config.yaml
n_layer: 21
d_model: 160
n_head: 5
n_kv_head: 5
head_dim: 32
d_mlp: 640
vocab_size: 2048
activation: "swiglu"
norm: "rmsnorm"
norm_place: "pre"
norm_eps: 1e-05
positions: "rope"
rope_base: 10000.0
rope_fraction: 1.0
qk_norm: false
attn_scale: 0.177
bias: "none"
tie_embeddings: false
parallel_block: false
init: "normal"
init_std_qkv: 0.0447
init_std_o: 0.0
init_std_up: 0.0447
init_std_down: 0.0
optimizer: "soap_variant"
lr: 0.00492
lr_mult_qkv: 0.5
beta1: 0.95
beta2: 0.95
lr_head: 0.0116
grad_clip: 1.0
warmup_steps: 200
schedule: "cos"
final_lr_fraction: 0.1
batch_tokens: 131072
seq_len: 1024
doc_mask: true
train_tokens: 623900000
steps: 4760
dataset: "wikipedia_en"
Each number is 128 + 24 x the weight over its row's rms, rounded and kept within 0 to 255. Layers, rows and columns count from 0. Numbers have three digits each. The size before them is the row's rms in percent of the matrix's.

# layer 4 MLP gate, 640x160, rms 0.162, rows 50-107, columns 80-159
107:161114095151105140136115148114094133118149090118142145110114083139177105121152127106130100142163140121115172126119142104125132162136124087129128119117154129120091148109185086159116148096117090163156118109097089114129142132152129140128097144
081:135123098146136116148145131105128132130123097102134112152120076131147123137111148093123137135099176140136128124155127162134143127117110118117173119121132121182146110109149166112086123148086087186140108141119093116099152137176127144147102095
104:104093131121176113099116149116118151115146148155150126060103137105098098130121159151089105113110130170152169134101097080153121143118157146109166118121072145122112097150087155166114174090167132113133118096132191113133103167126126142114135114
100:157126059142147146065174142178134141148164130125111152097154161119152088115138116146102134133154122127108123111148115101103144128117134148118102097144113132090166138176135106146136153124127138168137098086114157162133141114114136127145142106
104:130165125127123143120131136082138142079156132116132158122131145174111098132129071115137088152147175145142150143119104142100119098135147164153105164075163123151091148094115114107125115124136116126092069081152116124119125106113128182138112116
102:106108116118138100145126151097134094137113145134104123104173115099109067155086149169123100119152119180119128122093116159125128113157148166114116084139147127176087097126123173117119128110118123145108119134133118159095097127151091151122106150
089:128152100178169121077170117098093127114143122111137156101084155151123120103121083161174135138134125098137107118067110126119108142189181107099124086110123151122149118129133142130125155116144101137097100102126100168143116109109154142113121153
111:158121130105140082105161104117124146122142140113183112167170090093125113130120116167142123080103126183130142137114115152128168154151113159155121111158138136148175136145097153095118138081145126102132161074161150137115083120144100098140095128
098:101113117128145108154139126150056111109116086091144120135097122126144099164119138131134169104155087180134111123084093095161163137137153123141118100110146166159133129099138137167116137096146163102133094143163084140109162111105137093100130136
093:134130148174092126156146131105118122072118133124144133119145156105171119103135107139125143183135180138126190133108113091095112112112102129150121120128129181175117107139148137130153112132104142096111094170133108114190142123145145121133142143
099:080151132143118109137150136128130124104136164099131106170125116110174083106153095115140118175136117121104095096140088086110174139100101125172134111118141121139075153108121165099134122163138131109192113112129144139129124118189092101116135112
102:130087143096119149125173110098112092171116148130145113118139158108112128159127126107136157112158117139119136111118125092142133138131110126112129166129107131107132126141184144132117107123079118143096124154154136042133112142146139137153150188
095:102116124130100122157073086106130090076145154121123128141102155101152083119121097112103167112120122150112126118110125133136123115146138119105127109153104166106161080106115152067117136127145172103123098139159130111126152130135128116109185104
096:118101100146144160121116103092130163078124176099138087154112177093140119121152107149132088116141134126135073080132104154129106165137118135157104106199125123142118166150120124114129127100137130140155110132148132110088099104119139125167185153
102:128162105125128166142127165084144166141149133168159134151109141128097113123132079128109115127117142131129094153102106131148143112135143167148114140079127076132137111171152123108120099135176084141098140088163116133076103113146140061118155093
100:138130134110139170132088139136094089133128133126160076169090101143101122141138135151141138118140142157146181126131118084100121137158145111156129140171136146137104099140136139093144132103191140123131142160140097097141135097127125169129141142
106:107134116150169112125134139086180137133158144160128149127131155140137139133143167128158145109134183122125111094138130145082117099153124169140128097147152150093151101140107116128123130072149131117118116128124104127109125144127127106144082077
118:158134097109144089165132079091138131133141140185145153124099161114113145139097128124122116130140158134136122122144132115146126087146138179147131123148112132114164117151087123150111189147136088175099113169091104153133154129092149137167114168
093:145093139125075132137132142134159111099124135155100163119128102101113160159172172126099094118157135126119140146080143135176143106145120184150154119147123136110126130156118178133110150132132121161120156114132103141134132085081152161167129139
097:111134128152092122108155128084126144096169118106098133090126174139155169111168162108151161163109124105143087113109133111136115098132144145149125053146112157110170114172166092173134100124144157153106117104097089155124133169127165170114134132
102:148170119161119155128139117114104147105167155116131167138089128115132142166152137135099112158105123152124177174090086144131079129119090200145152117100136111112119132137125170143128136127094125132168114101160121134107122059109101134135130123
121:100100118107152093096147084115164119121152113197126157124117118146145147141101129118115098176126153113106157118131115096129183084128142089093127116126129135101090114114115130098077148112127080161115113120129126124140161115133083152047113126
092:105156146098141152136136154140094109125106167128132140121159164141119129115140127120130073129104136096133157129149103130106045150133121113161145106170155144111158125148134104161120137134168142133155144105121142113084150154148164172138093079
096:125106136110137141138106109148180108115128124150125129147112099133135135123134160165153118111152135133113135141107151134122140075142100140144156132146143124134149143109149164107146121111152125142088107111092179146108124119104139103097126140
101:148147099095118108147148116108135117147092193168156104134132093122092106142089112098090105135133133169111160103125084156117150128145111119204130126141111139160095141103109152144122104123107122118155130125163147167103153140082101079127098134
113:126104147101107153133105107106155173075144152128140120146095169115107157094150146138115110132116145171120101125147173099140160100199073139116157127116083145118083133138138152127137083139121140120127164129125182137101128130124136146113157109
108:118129097097107110131078085133129148102124121170171134095134122183119141130166132156146132147183137129093104153140116165144156112133100089137124143138156137143124123104134158097095120125142152159122076111132129140115108137148123102139130142
097:119152136092121131133133116159123139113146128109109181141129123123136121146147127134086134137084116150075132124127094082151140124101153115127129164078138143128151134123141135100140109180093151127154123152162095119117135112132123125150200108
096:130171122140128143159108112090127079131148136143128119150130132135146143106104115137130140184127149137130085153120102185148143088109105105108123159119152120123082117082128141132150106130139162133136130057136132134129099105148122163142164171
100:136110148126117140083133124128107127111144127181127107095103114160115078099086172138098160112119122117152158130139096133086102125093129129117144102133143142143155153134116128126142123143132139150097099162130077076172171111165169118111156095
091:119122151179100102172126114103131090147124134099149103168188150101140150153114104151100128128161115098116127106144114102144131108130117099083124129120124104167147117167125177155157133145089140150177111111161110152126085123132127136136128146
096:126114104173161129149113099131126096133101115122105130138160103110117142108153139075092160123087126126116115097140138143130090071110134165110095161170078110147107158142125125172095139121076124132121119110139135142134125132122133122128138131
113:101144116152135147107124138168093139130146091109152124149130132110109131139107100100167121124131103164149130180124122116110100155103132127153172116144142111106093126129130141169144109122140187114114108108135159133105103130124120179166157113
096:116165145187131127127163119104089126120126170090123153144150129172083086127110144141118141121107128125115135146113120124135151105140155104166078145127095105132127119109111072108148122127118138101123092107147166097176112090173089119114116123
105:132129130105110155141121123139109115111140152157139095131141161095105140154151141117137132207152164087155140096151124148149179144118154134106126131104123115127122144124129130157134161116077134065158147116116104117111080158157146088157119156
094:116128144169165149118172122127115119154104114163134161114132115105128156122150113167125138125166136105117095147143144096166114150118206097139128140120131085142124128077107121121085143124160187137143089093133126092132162129115105127145137135
100:110101121152120126120118159175092163110127120083162161128134120129082097107083121108162144161120125091107155128133109163118091116117123106112106152125125126136119166104113174136131094100152140106122110151125129169142141100132150160143145110
109:109110161134164151135124081139099184143112167128144114123143155100121148159143145125143104099137164100182126137149131165129103132118129091106093132112127110104132087135089103153100122144167127098140153088134160119143092118132106111146153070
105:128193130141114117109144151113121151140162123097146122131112176134102096114146117132084093115118124155131169071112131081148130145131147114132125127136128143140173166166086112138117142069132130125143118097188150121109122102111124138141152107
095:109107120194098110128129153124122121134181121110087117126101143162131085153133126124126155132089145107151125058096123127107084146115155135132146163143110097116164149141121084119110157150095126124113077101141108115114087160092127146189101167
104:100124102132137105135147128106151073138139134137112187119121140124112109115135141110147112129113138099123118109144107125120128163119130153130154171209145158124130143118137150091076136157148149094132117155119082159160127094121103136126165138
092:163139141091129127126152113160080143138150128134114146135145158136148133144172125123112142158135092120097144175159135111171130133162122127167189113141116118151126127119138117136108177189127121122114155144176104082131130135124173142115142146
100:131098170147141139141160149095081084127158144149155143115090141152109137120145108146140115144122129139165081161100149149131122118104103142122115098129113162123096123137084140164123122125148158115185170110143172114142173119102150155133145126
106:107097121146122137123128156113127120120129106147152144125136129130139145096180111176121140131134176119100116176160165109100176133091131152149158084130155129137131140094117150154155130141160160109125146131150125121096074145180156116175105141
100:140163109151157153137116117136124092129092131100111123142134134120183103154161129159145104114125141191089124141088116111132148123124135140115138141146166101104149165125126134075129136113168120120153164118117154119169184114181099120116159178
102:145146127119119140161131087111149120123126122119114116103147133119140126099140157112095112136141134047130108129143132132165112100156141088090127135103158126166142149143093167129119074129078129152112108133120089140119155152085139109085107126
101:116122156118152190158130156120123160090131121141100133114111124110177126119126205129130139133099132097147157126144196105088135141111146087158070142088087117096105146114121100171134144131122116141124154123123162119108170131102129149147142118
110:110073101126115152127103103112092107115165045171156116167126142146129137163136117153109107128111167157118157113166122134094157115113131146092107131164166126092134144135137152138129100116168138160109097121188118111129150121139061156131119143
101:118136162155129083185119168081147125112167109141106111102140095101152139137111150108106100110129101137122103128081097119103145116125177148129127152147157104139153112067126121148126099136134121118147128167083146157122139126120121116139180153
091:158137163158131142125107159087118163146097082106108117102089163106137082121177147115131108122134115152150134101137107143102122174131121134153068137150139131109148132150137086148125138109114099120115164153150111132106133097101128113168145154
096:108152176152115121150108121110103125119155172149144143137105129112137117155091181158112129115157115075156098099080106118110133121191200139108098158108111137109107134140104143121116128144158127124142137161141101162085107116152106142094128122
092:145139116139115156107152113114100151115156131110093157112136140143109113145145105127160107121087148114186156127098101138129137117117128144130129117095162162160108080103156135141152106180130128129130117128116061151121119126105146145146099112
101:084143137130144141140111140139119102145126137141152100147113152119102111188163116121093144117164148153134159147123096138149162136116168132096153167114132179148122158154103132149156161163141125112161148116129149094127108152138125108115118137
088:106102096144173112166102122141103142149135106149146121137093136161131126115135127129130110144135106141131105100134175133155136163134121140151117104125144109123170117156129148125109128145131180157096122102138124121120101182144141112110115136
108:142106154097148100090135147117159121103106129107107164147143104157125129144123123131138134125151082156090137136131110109137164101090099119096027158126114188129159126136140121100137124102124130130133136130096110143150139105128145136159149089
101:134097148131124141156149109098131104124140125120134131202123136080083113143176135184088142120136147128151143116128156109141106127119120133132128102127108123195165115136111096109109149183120131159128126136110141100086118116140143082115145154
105:158069183168147146154124135112115099134086150133152118141175149106177156120143121126085121077107147093140141079133115113144124077119157149168120147150100095096142137101114140083143122156117124157101157068128163101114127097138115127112127113
100:108134188131099113135125124137148156136147067122145136102146133145087087120096133108161125154116106120108099155092142140157165124118130129107110134105125117118106128132125123107159156153123139124141114097117129153126128134166126129122119113
# layer 4 MLP up, 640x160, rms 0.154, rows 50-107, columns 80-159
102:114159139120100093107070080120145104117163144108139139156114199090112121099129099110106135107136198122089126140092114148143110136120146159166152133124131118105157129098102115134095114127113115105146094138107114180158142160147114139120068098
087:111168133114148122103106110155109162170140089160131140097105139145117103129157119108140129133131132102166095129092111102125141120114159136111074108124156158102139148195130083194142136125158102099138101127160148150142135112086165086122150164
099:122114154081074143141157125103159149115160138144123159107106125141120113110120053168115166104154155152130124147134150110104107098127153143149090147158138132143199108141167135105127107138092112137171155094121135140162141104123125137126128147
101:109084130150135087130126120137071150131123143113150105142108075134133122135128143097127129133099136112176082170138103170125139120125121115107138109089150086163063097116148161126118135145148130110116137167154158135140111148148125098132129157
107:115119135141126117137152077144152123172111126101145095125157095074146138145097164119121142123103098096108122127122105105125136140121136109146148116129103145132076088144148118136110133134093148109180154171109142134084131120129163073134159121
098:144125144157139141115121103159125149116139126142115155122092128152116168112134159113133162153109147136118118102110122098156113145132140106098147165127099119136156114139126073165175126150145108092116131124115144095140162142101177119135147095
093:139173129148147134083150090093084119092150129138146149107113162150140123114129119107177155135098104086108114150122086100128109121158142123113126073131135143140134122122142144129142152124137136141098110109105091164159165133134192113130143122
111:111134155121107134149111131081120084124104137125123101123131119152127158136115133118120093164164119098131079091094142107123133118133124094117100123126103107103100137098181145135117126124072162135127120134125119188111146140155103139154159121
106:123089087135165122153133147157062118148114082126144113116154112113090115128126135143125143118158137160134064119113084100146158159122128142130111113105169138155098132128144144136129141095155138113116106109147122143111131125124112114117125121
094:190132111119163121148124181174113138159127120112145081179105129144079125140126136106140147127119138128129086178142116126176122150158122160141178125149098091138151136199106119146113173117098143116147101121164106075059141115130147140108150121
097:161134117133156101120116127095106156159142134104146099132132122107162152078115110120131116139146160087129155154132111158101159143113116114065114133139155144107130155133154118112156108134099139132152127091106136110134113158175146122130146121
095:141117116134099126141117097133104090139122084155118162084108117112109105104092143115130116127122112126083124148077150136118141139084131078133130141140108149090121162131134201134149131128122108135121094100125153104171136077163153143114127150
093:147110102130124131152094120101132156124088136114140128162139107159156108133136137142152122122142139156074163141114121119150119070147110157101147108135132153110092090117176142127110147157119119120088126090121138154072144117141143161104137092
095:138170141142133126106131095133101094120155120174133110117119097108090059104121109122115148100123120102084130138125074144122165136146140134106148146146099118104102101149126115118153141122101144136153146128092134116117151133115128154133159121
095:151167091125135129145063113114116107143137172143099123111147144114149119142134119144118106122130137131150099168111120179104133144133137108118108095131116113169142117116111132165135126075096082150122108127151110078128123180118112175145136133
094:117139120142140129155134137076104092107136112118127122105086139124130147147117149164134150109146134163139161165095063102155085118116141094102133102132145096097132097151144100138168165095114154095145116142144132115164098176129140163125129133
108:146127127127137133131140096085123090123161098147103116122187146143135151112102133149134143101117093158139090158147106147115147144150127139132098107152121147180136072129119146159117117161139082092114154120109102112113132123149142143118143118
111:138154181125147177106147147139094138143108146113166118138122087122087112102139125101089170163156104149164161114173098065115114129122124122155082113114117118120090120112134149147130128108113151141125141140153173100105164134126131080110129104
093:115125129120166121145150120125124144137115125109178129158113128169128129094151080159155148127138084157144139118120114128118132149089109083107084138128146141139133131078165131126144122108102141096145079166135146116106138178129119087124120114
098:124123086079155165117086120132142132130136178145144102170128094145112091161142139156112121151137108135100131128163119118140130157140075121100162138135118098120121114115113136148131113128142115130097090104121120114157149091137089128139165103
099:160168136159104175121126100125128121112120101105089154125139149127114106117177130127139174106161135135112139127124142107127182147128143103160158089098168128132138163144106102128185078117155119113156158153123116087158087130186133142135116140
128:116123109148128173152108115163057116119079143078130125128116119112086111119118120118137078097074125082133191173135128114156088112143114146162133138095122121143155115121144112154130095130120139121144132136099064121118130125141120174147131103
093:130096113129111121144080145138128125165096134101133101140141135107141120116128103129118097205130133133155126118104117138124166087143131130135128160109094114094136151089118153139137135149094079138125121111110137181150134118087109120108126141
099:117154173128169135100124115101116136112105153143125085134135136117108141135145110102118133125094122113151114147146146148134158114159138146152098120162107147097117134146098084094117121151090168107152091131182144120134116158172155155111145091
095:096164114129135135128093124114107164130117101077160155134143126111139133131112151110192148114076132117100108136139109075150086141131134117116133148119151148134166123116140149106159131089171136097112052128105111081131123156100176127112146128
112:147119147096177160208126152111158104099137121134108130138111169111131077143158191135147145126135134089121154094131156136084128119130139098116135142109139145174109119098118110099167155126136168099132123128092146123095113104149084141126089115
103:110145130127123178144129098112153126111126153099131131106107145162139130162133135151084116122125178162083113155136091138145119144119114153161138132142105160119125143097122094114146097102158152101171125150155133115165101103121107161131161148
103:093140082139122121138171141116143156156165082102150150130146110093110126097073098112149136124140161123181096115089149147107119130129075138101061130128158140112148139114148120143097135123083142135118119107081152131076104141083116141097106085
100:177102078122096097097124106154151121150129100122111106133133098140143123172133092104161103126085154138138152159101073148106162146101173128089123111123149132143108130170137121152107125143114133160081121123128123088158138125127148083088083126
103:113142153129125095129119112136152110116113101102111127147094128121128133125214093162193130104133156133149115118124151103147120127161147134128162128108132171148110116153130130145133125130165133137124114103111153128110142145143083174133055142
092:132099141130132133099128138111108127145137094152101136125100121131127186115183146136133105125146151108160108132100080146082146140153203150125112067103065116143139113098099096129097116124121121110097102171142137122086115124109154119142128160
091:101126154160138164138110130100118157099136128139139132130165076087134135097112123135117140116120154175115129085136151086102161082168106132128079090106051116129095143132161098139090110149160166121149151119116138140114162111126112140157127161
116:079152137088110124138154134172134140088178168126152086132165105129087137147149112107138133132126106119148128131158147126139144126110148134118157133103177130148132131165201114168105139125147141107095113206098116106133153119128157142171084127
101:108130124130115094181148134149134111122120148136116088159153122125124114160098121136149069161147145121167035100108139139179086112112137100135119137101142110174149088093119134097125105114103136160108087110105114093120154111164125127167125109
109:157152108104112117135120108131132118134114149102118144124117131089130053143154145137139154132167148152157137118176139150143110138137108151144134115114137144106132117114127148160163110098125154081117125125125122115096097130165149107154140126
094:174127128089114101120085114114114130105157132102139144138159118117178118136131171103123149126122093162137152124114106141118112072136133182113114138098144139154109115123121132113199131128130078097072128143112159157127120144151155137140115128
099:102139088164157141153150156136108105089119129125142146116094120145133163117166110129112135174103108138125135118069121149102123125100134112100127164130163108106148158106194165108091107164125094099093112104121122144147131135138089141077121123
108:111132162111132103140142146062116141094129143125084120168146112078165146130130130085127140163135110148152121105145087119144162131118180129129151193091126105143093143144136155130098107140135098109118133136125159160132113107128112132121119146
110:157127166102136132169131106128185140135110093130131160119123118154132170139159135118155092165148161109134134124155117125095099104148097145091123150149148119125140127140139140104130163138111095127132140145125132134143092164110111143169110110
096:137117114156109111106092138146141142135161148092121153098111182135122094160124123118133172125109103115173145086112106126137089159117181117130133170113115096119144160126129098135107151148110113107092065095157110071139146175135097131148149166
107:160169116115155124175153106135153138126119119081132136096145127095099086115112114143123137157122112119135111081137099082176148102185108114113116114120078102167119129125118136149139150124106155148128105118139129111125132103098084113163157146
093:064121122133115123063083108101100149147120125144112155130111103124126135145087137130139133133102093150167110144079157174146111136119145097082161130152130119102164119126112131137102131133104080101127144079129145105093116142147138152135182120
096:111125100121160105096134156113132146109120119152095133107138099110126149117114106116122120108135195152125112123100123097123096089127106107124108107126131150120110106110097136084176147135166138106107106144092089124120142123194135154131132107
103:099194101125112124151119126131164135119117136128105160180074125132135107116132129135128149105143120114165141091131118115125113086145133107191154153129116110136124132149152131149122128143125158149100119102143122178151141129089082142060099148
099:123142124075152133124159129142128150141126155138103056101097147114142131082108108139137049093120146141118135065147123102105139117114141170119132158100125111110091160105112133105138118085156123134130159093106174146157117158168077130172181147
100:178130175128158140139140154091157152111115177093107126111125160115096129118109152174113123123103115122134158112135143117175154138086104134120124142087166104107129086132106137156126140083166085083146184149084123131137106133142119146142114137
109:119127098134124167111115116144105123147088107122150137115160098130133146122153147103093102149076095158129171147132124126118115104117098123161117142069132128108128128126103107091105176117161139142134121124154148131131129125136100101141108120
104:139137101161156135107116130128096137131091081103150130110107152091115156136118075174132091104158148149125142153118132144151142130103150159101083154117099131153092123112154077141151104080102134113159102122129104129116117112109133126097116108
101:096128122122158148091130130108102137151102081124127142083112098174124136115158074170134120141100109149144146150078150123159145142133128137097110080123141121138107140095116170139118117144128134132167121125142130122118161140145113105122151128
088:113119111122147126139153145104137145122108204109122164162084152144131169156183146137131111137127134110153112118103143147127144102120081136118120144134143122142141104095137153112079150126099148125167142144080118149123099140104129091114102120
107:094071111130121152142164150165144139148157068095111113107132153098134153084164083107150132129108137154139123145181168139152122158145108150105138087125169128124147100139150118119146124149101162170114145140126167081119091175085124116134143163
090:128153160075135094129130084127130116147161111149148107085079151150197121134118155135133143135165114165133145117097152117123090133169137119127142137138105079125096161134110167087117126135108120138096129131111127127148149140164110125158138158
101:166140160155112133117129127132117107163125108127115150092137138143122129118148144103098144140107098121126043104136155120112125137111124109145105114168133107171212133147165096143100144149103117119115148127101142158132123133139156111091127113
086:150129168147119102109149128113123098085113145122134151110175156096124178153106125106119114109153141128097143131155137116120106119069160150095133165132141126139088146132109144146119135112121115103152101147130169146143149121135131158135116121
106:147108159142121107078162161121099134100132160103146086141111159114107143085121149130125092118169114109162119123175124139090136139166124134124124151089078142133137096150131141157137139160106146057164141116118152161141126088112085123128144149
107:154159117077117118143065122146140123125170133117153136149118163157130127106111135144164129133109161127144110149101139094110165125156144151144097132156074150089119100134138146086108134072166083162138105128136109086105149132146152140140122149
105:119116117092137130136143179143132108136146145129120141119150131105127129049119106104155101142127144156131108166117149116131114117138103109139122102128100103096103131125099120114110100113107137144092160075142127120158146105153140135138163128
099:136128157119133110111130135078087138093092125166079110132104104142134124092142127081099180117116115086147154111167122118124078142117142153115162148108118129125132155112119184103128086134104150119119156175082171142128095138127143105106139122
# layer 4 MLP down (transposed), 640x160, rms 0.144, rows 50-106, columns 80-159
098:153120091135145158127102127105125130172106153105123123107136100137140123107141157121152126141124118137150139112144099186148105106126136137120148134135165152137098125109140120109134110140136167136162131144148137119071173108139142082137110116
086:082142116090167137086081108158127129118166129136106135109106119085116137124146136107117130138073139104151108094080109108106122119088128151168089133092094109133105134131090120154135120121154136098149123137138105142174124148097180130117141091
099:133118111154187111101104117136087139104129122129130121119109125124131142127165084110143080080161100104123059142151147099132152140131142160123121116118120154097108161112113157129132084144129127111144159094113140105121113161121118127150135130
106:134156161146119213167099073115077129102115116131120152133113109136059154115134108148152134168136129144146151119118127118126102093096094071141119131126138152174142118132171133141114160103118122121141133163150155137110130120129127152139153083
110:125085098141153116078136137163114131126114146125133118136149154108132165147125147159105120148162089119135147137074083136102150135134110127131126123093145125160063125100164136139103136096138168101121187124135140177133171098152129122151170107
104:100113138127126146120116137077111099076144103109132138140141110127132124125139150149125105134113123094130147147125160106100122146127100105148106172161130085140158091122142132141163126162154119129101141129091085113135186105115182167100067139
099:100096141134105106125136146108153141144092103135081147144124119150083115118126147118126139131163111158129128129132110082136175129123095116147141147076109125155124117116083085141153125135101131136149164165156123116135110152110084113118150161
104:116088146132139146159084152121103096117088186187163131178119138118135105115168146132113123158145163093148145109127104108133120121119143164107143092122118142115151161125119137142172133108105143131187144120121182112129130125136118143131131162
100:163115118133120130098108124124152101109092158141128149130156147145140095120124078096132116134125158124111102101110170142119129151144136101175121156110110132152152101123102165151141137138150126095156150111110115129131129113121083139120133134
097:120128127120107190105107140113085138124126120112145118153144108117188114115139140119116131097124147126133143152129088112155086118128153122153142170102117162122125114109122139139135092135089168157126146072164141128131128145129149122095137144
103:192131171146135119071146103117089101153118099136147141130127102090121131115134133159101137129164130095141122099158167144083184164121118098108144185114147142116139105153150097115130147131150130151127142116114142147153138149131131158113130147
105:123165138108148148111090137123133147118141123140131105113081079114141145146089172113121117164147155151168111121085126124119168121176110088164126123091161128160175165142120120116139120149129133115162140168132149144177099108119132103125130114
095:131136123116126112142098110121092125155121126121104126116115072123146131137127139158125127170129106093106165101138119153137089054108151143129115176108103163132117121164180162139106125101124119152108144113087071179112128106147127160134161131
099:129105139106120139071121124100130128134148159147147119144121131109138110097103096138148064112112131100128094153122139098137112086171106151157118148120160133129127135170105137141119114100113105106132092080115145114111151143127171143119126159
095:142127193118123095139115155111129108144185162131156122134130121117110114140120173136105118158161080112130128099115179139130134145165088138082152089154154105111108116110121136100114146094122088116114098141127136133100135139112082126155115110
103:088107119102139117143111112113079122092129117132169157094166134077157134151152090165122153118105097169086172135114108115110100112095142124077123137143158142119147090159127110130140118161156127144146114143149124090139152133167141128142115089
105:119094152111140124101150148129099104158111121139126139145123142076087084128134160123099133087163141158155115135140054107130117131138185118089113142155120121193149127116117144150141142124123106097112141151107138110126143173111125120093122126
107:130123094083193128112123109116123175080112173121107132139123127143150110130128100155146139116144139092138147118174106115116094164144169136139121130121112099197181124165125112145139154090153123161147178116098116136103159155129130130124109134
093:127108150115172139112141089129137132139160078124115125091153152079160075116138135153121141137124182107110079136154126119135088107111135112094109153116137117142164111152110163153092159121152160100161094044127093128117134132127138129115120130
097:120161153145107118131158157127133124141115122135084140130102144124140110079100169128117116106167144128095157105136137135147104089115169124209097118142128127152153129089136089118142126131106153157147126118081138149101146126135130112133151156
104:100150128149137087117117133117102111130120144157125102085120110149148157180177128121145127077121117126161136151119159150129147161137124075109181088126124109099096126130140139128086164108149120160130160143119140166159134112115157174138115114
113:131131122085108172074114152117139146122138112160103159147140126123114129127125145141163139122108172130117151131123148158168134130126120083116144144119120104159136115104131146145164072144078075137157140125114130137140110145104132091101093105
094:141128212113148169136122141147144163114122129143140132099130135121141113133102151100112135076130124085140156122136159114131061169139146152172159101138129123122079116162139091097168118131146162112161116100125158102093121144161141118162114109
100:066179132114181122157100100094154116149143148137144094105124100112158126122101142123148104136171133134122146146126114154143130074071144156129126123110163129147115129106095139145106127149129115105139120124117159140135079076103159083072124083
099:092150158155133155159108099154128077123131133126105148109117147111155161124159138167107128105136102100097099126129128122146125086126152156127157121122151145147099110142171138147111129115121140131131157119112130135149121130092157098083129088
108:115134137092127102121167094122180167123113098116096130116200130113113136145141116108148118106146104114116140129107140137143149125139151107073102127154128178153143102111094134087106136123103154126184106113123137123170158121100110140104129152
105:117151144144097083101134104140127124184098111114156117140124156110125098121145112117093153150156120143105108131136161144153130128165143147117154109112129122113142096127090117114134125122123112129162067117111158177134136140136100116102086117
102:108102137140126122136128111114146199147147112137154090095107087105092138095117089140126127107139121109160105150119098144093120108121110118136128109135129124108099095113146068128127117097120131140133144151098154178123151099102126130109160132
101:161096135106119100102145114148110163112151167144149104124120138125131147147117140126147136178097138110082135093163133117088124161170124102161090114127134140104146178149128154136129157157080107116152124156121138124140135118127103113140125153
105:146166084137123110139138128120168122121149139150144121117171147187131096060176103125132139185134109147131153154132127122144165132118146101107140136126133128093119169166144102118089191124145119170124129114122126118120085120124103129130131141
093:086127098155143148123141157087158158130128127115137070144103166145117110105163142122131140142110127096139132105119129104138134139156127118127155179189143092129144112141101167167161145139130115096144132116155131131132147137085128149116111090
097:123153125141144131134119118142134102127154101120125160072198139177134131125151127118153158140143131132108111111126123177167106104114184133094181122105089168117097143130095126147111169129140149103187112173129121179126149105100141089103097136
109:084138119087122144167154126134132136079073164144106148119124104143153166150117156137141124145131101125138141102140144170170092156138113110172087146117123129137161144137159148099084144118084099140156121108150091106086180137147093090110144155
103:102163149058129118120200123110129089147076140086084120121125146141089105166101122107128131153088117146139077113124132110127121148141161104155100120100153147136133118114147114117079133119165118112120088088106162136108132095151114110146143102
103:148129099123099164158138130141132127097099086122097131119111099141126091131160126121157159165161134121141158122119112142113125105197111093140082112145163098138118122080151143072145120140091099125187110099162104068136098111112144111164152123
104:146141126096150138091106097112141136162165102112093123159145131165139153091147159119142132115136127159153117122093100146135154096099147155112116131154110174138092107126085125135138126122160115117138133126080104103085100157160141122141166128
098:161101143129122146106141094171101116096141145134126144095128130107121122127152100099137146124103093113115134139108123167139128154140161133155116154117146119104129118130156130099149139135108148135140160107157156163144181134126203154146096138
107:136104128140085102171140111156125127117106135098154121112164107098123149096093162092137130085085145103126143120128144144171064107125138139148166102099141099142163124110170142103128100127145135163122133113130098158119134133121109124153093106
110:095104130129127147117110126156150123144140149131116157103166099114119128131136166141185134111117127112137069156126148147095075090148104125125111109097132083118134114102166140111142150177096134143107159127132096104157122143124171175158156147
096:101118131128133130155149140126164109084147153158122144144104141114113114115131123124121121070163130101151097117166142094082095087133114146146114121099177074170116120110142143138157131120142154129124108084143123120089127100146118111119159112
101:120130107153153118129113096105159104124152111147108113119124126084122097087112097100125107138162100104117094143134127131160139129181110066093167152143123130139137105129115145129148095094154089126128082147164148155112116113098161141145110165
093:157159105115160116139170151155106166112138137139101101100140160189104176107111107133131135148104130115142107131159141116128154152139143128175111158148130112096124120110115088121157148148154101125134107139180159145144142136127115098143130130
098:135091095080137148144161120113135110142121127167107133115131121141147116102129137120132134148114120168134135122143158133183124129137156109157128071124147160166141108143125124044099127180119167169132151151120133125129142117163125140123142106
099:180117136103126103127122134157133132134104138100123150130151086131105197122124105123136130142107158152125119173131152140122146150155127131073165125123149155160145084117101118138164140131122171142135111122109170098112103185112158124138165145
105:088114163092103135145118153115118135112120117107121084126121112117120119129150110156176149116091157119131130108141148137104136115114154153127137113109157105075120164111117101126113160115158106136161135135111108188100176097191091131138168118
103:079136134173129083151117091136185125111113109095108164139147142093066120146189145152122130125150160152111126145107139101122133098102099172133088136088104135099185125112150109097087151128125149099111109088135082134097113131125120149111105138
107:112181134141108134136093151156125122135080098104163156131123081120090114146114137133129131108097130129173144133088133118149098098109116139123099121137138094094119140121132112113136146156112156140146128151149117149129101108091161118097119101
105:139154147110160159126102096147115193144135118080101158133154125139147120090135106146138096109119140109112116125101127138171140137103145106143060120152117105130098112139162121130119120161110120132120133147129117110122118125103137102122142089
102:100129170186149142129127137131138095127105161125115146171117162099128120153127151121134102119117113126118100093141133145135167103138122144106149155125101131146104114112120105145124097104132119125160123113139126124153110128121192123146141130
101:106165148120133152130128173120137142171116121109157135152089144133147150129133128109122120076144183129104176093115139140126115106124115095086136120108133138108168065113164124138120140086135131154150128125134128090077121161125075119079116130
098:179139153071117128126123154112110087159090143111073106140136127138100180139119119108140115125086142110139103106135107140100104143139102121119143142106138113117143140095114155150151134147138129124117092142113171133139131105110119151139110063
089:175129150094102144094114125100157115168120089140141123107111136143159085135102152143157134124130114108169119150120117124143107144140169119131143133101136114182097150123132146123147103149166131144130113099130107143104113125088105142130101118
096:170130113144101122103138118131113207106141124166116133149147144079113128134111159117115150125110145101136104119173126138066118138113121136155185113125144124079102173133115113111120150109121142142179113131146176155097135096156136165127139127
072:154144131106135170122126116155164121142128094144145121135136163130123135113154109097125134163141118151110146112139104149148089098093141129137092118166115153141064131109134121143075118104106126126109082105087114166153121125107153159153122138
102:143110131130127151095162149118143117107114105152125152118086134109138086143085088118115137160132141145153111151115131117122106121101133155122117167169125173143151108135158162098103147134090142110156128154129098159133119119122111115192159125
100:136167121124110180145140104123157142138143129118116134134105136152146109148088139098164168109110135121095136165153119117112165112123144122134093172144115156097121114097155124128125092067113140102163131124088119116142175128127123130137090126
104:120108121090133145136126188123107111124093139124138134130140132077119121090115145128122147144122118158123096098143118133168130144136135151098141123123119126123151169100167178136107098127144100163143125109154105163175144145099139102144152133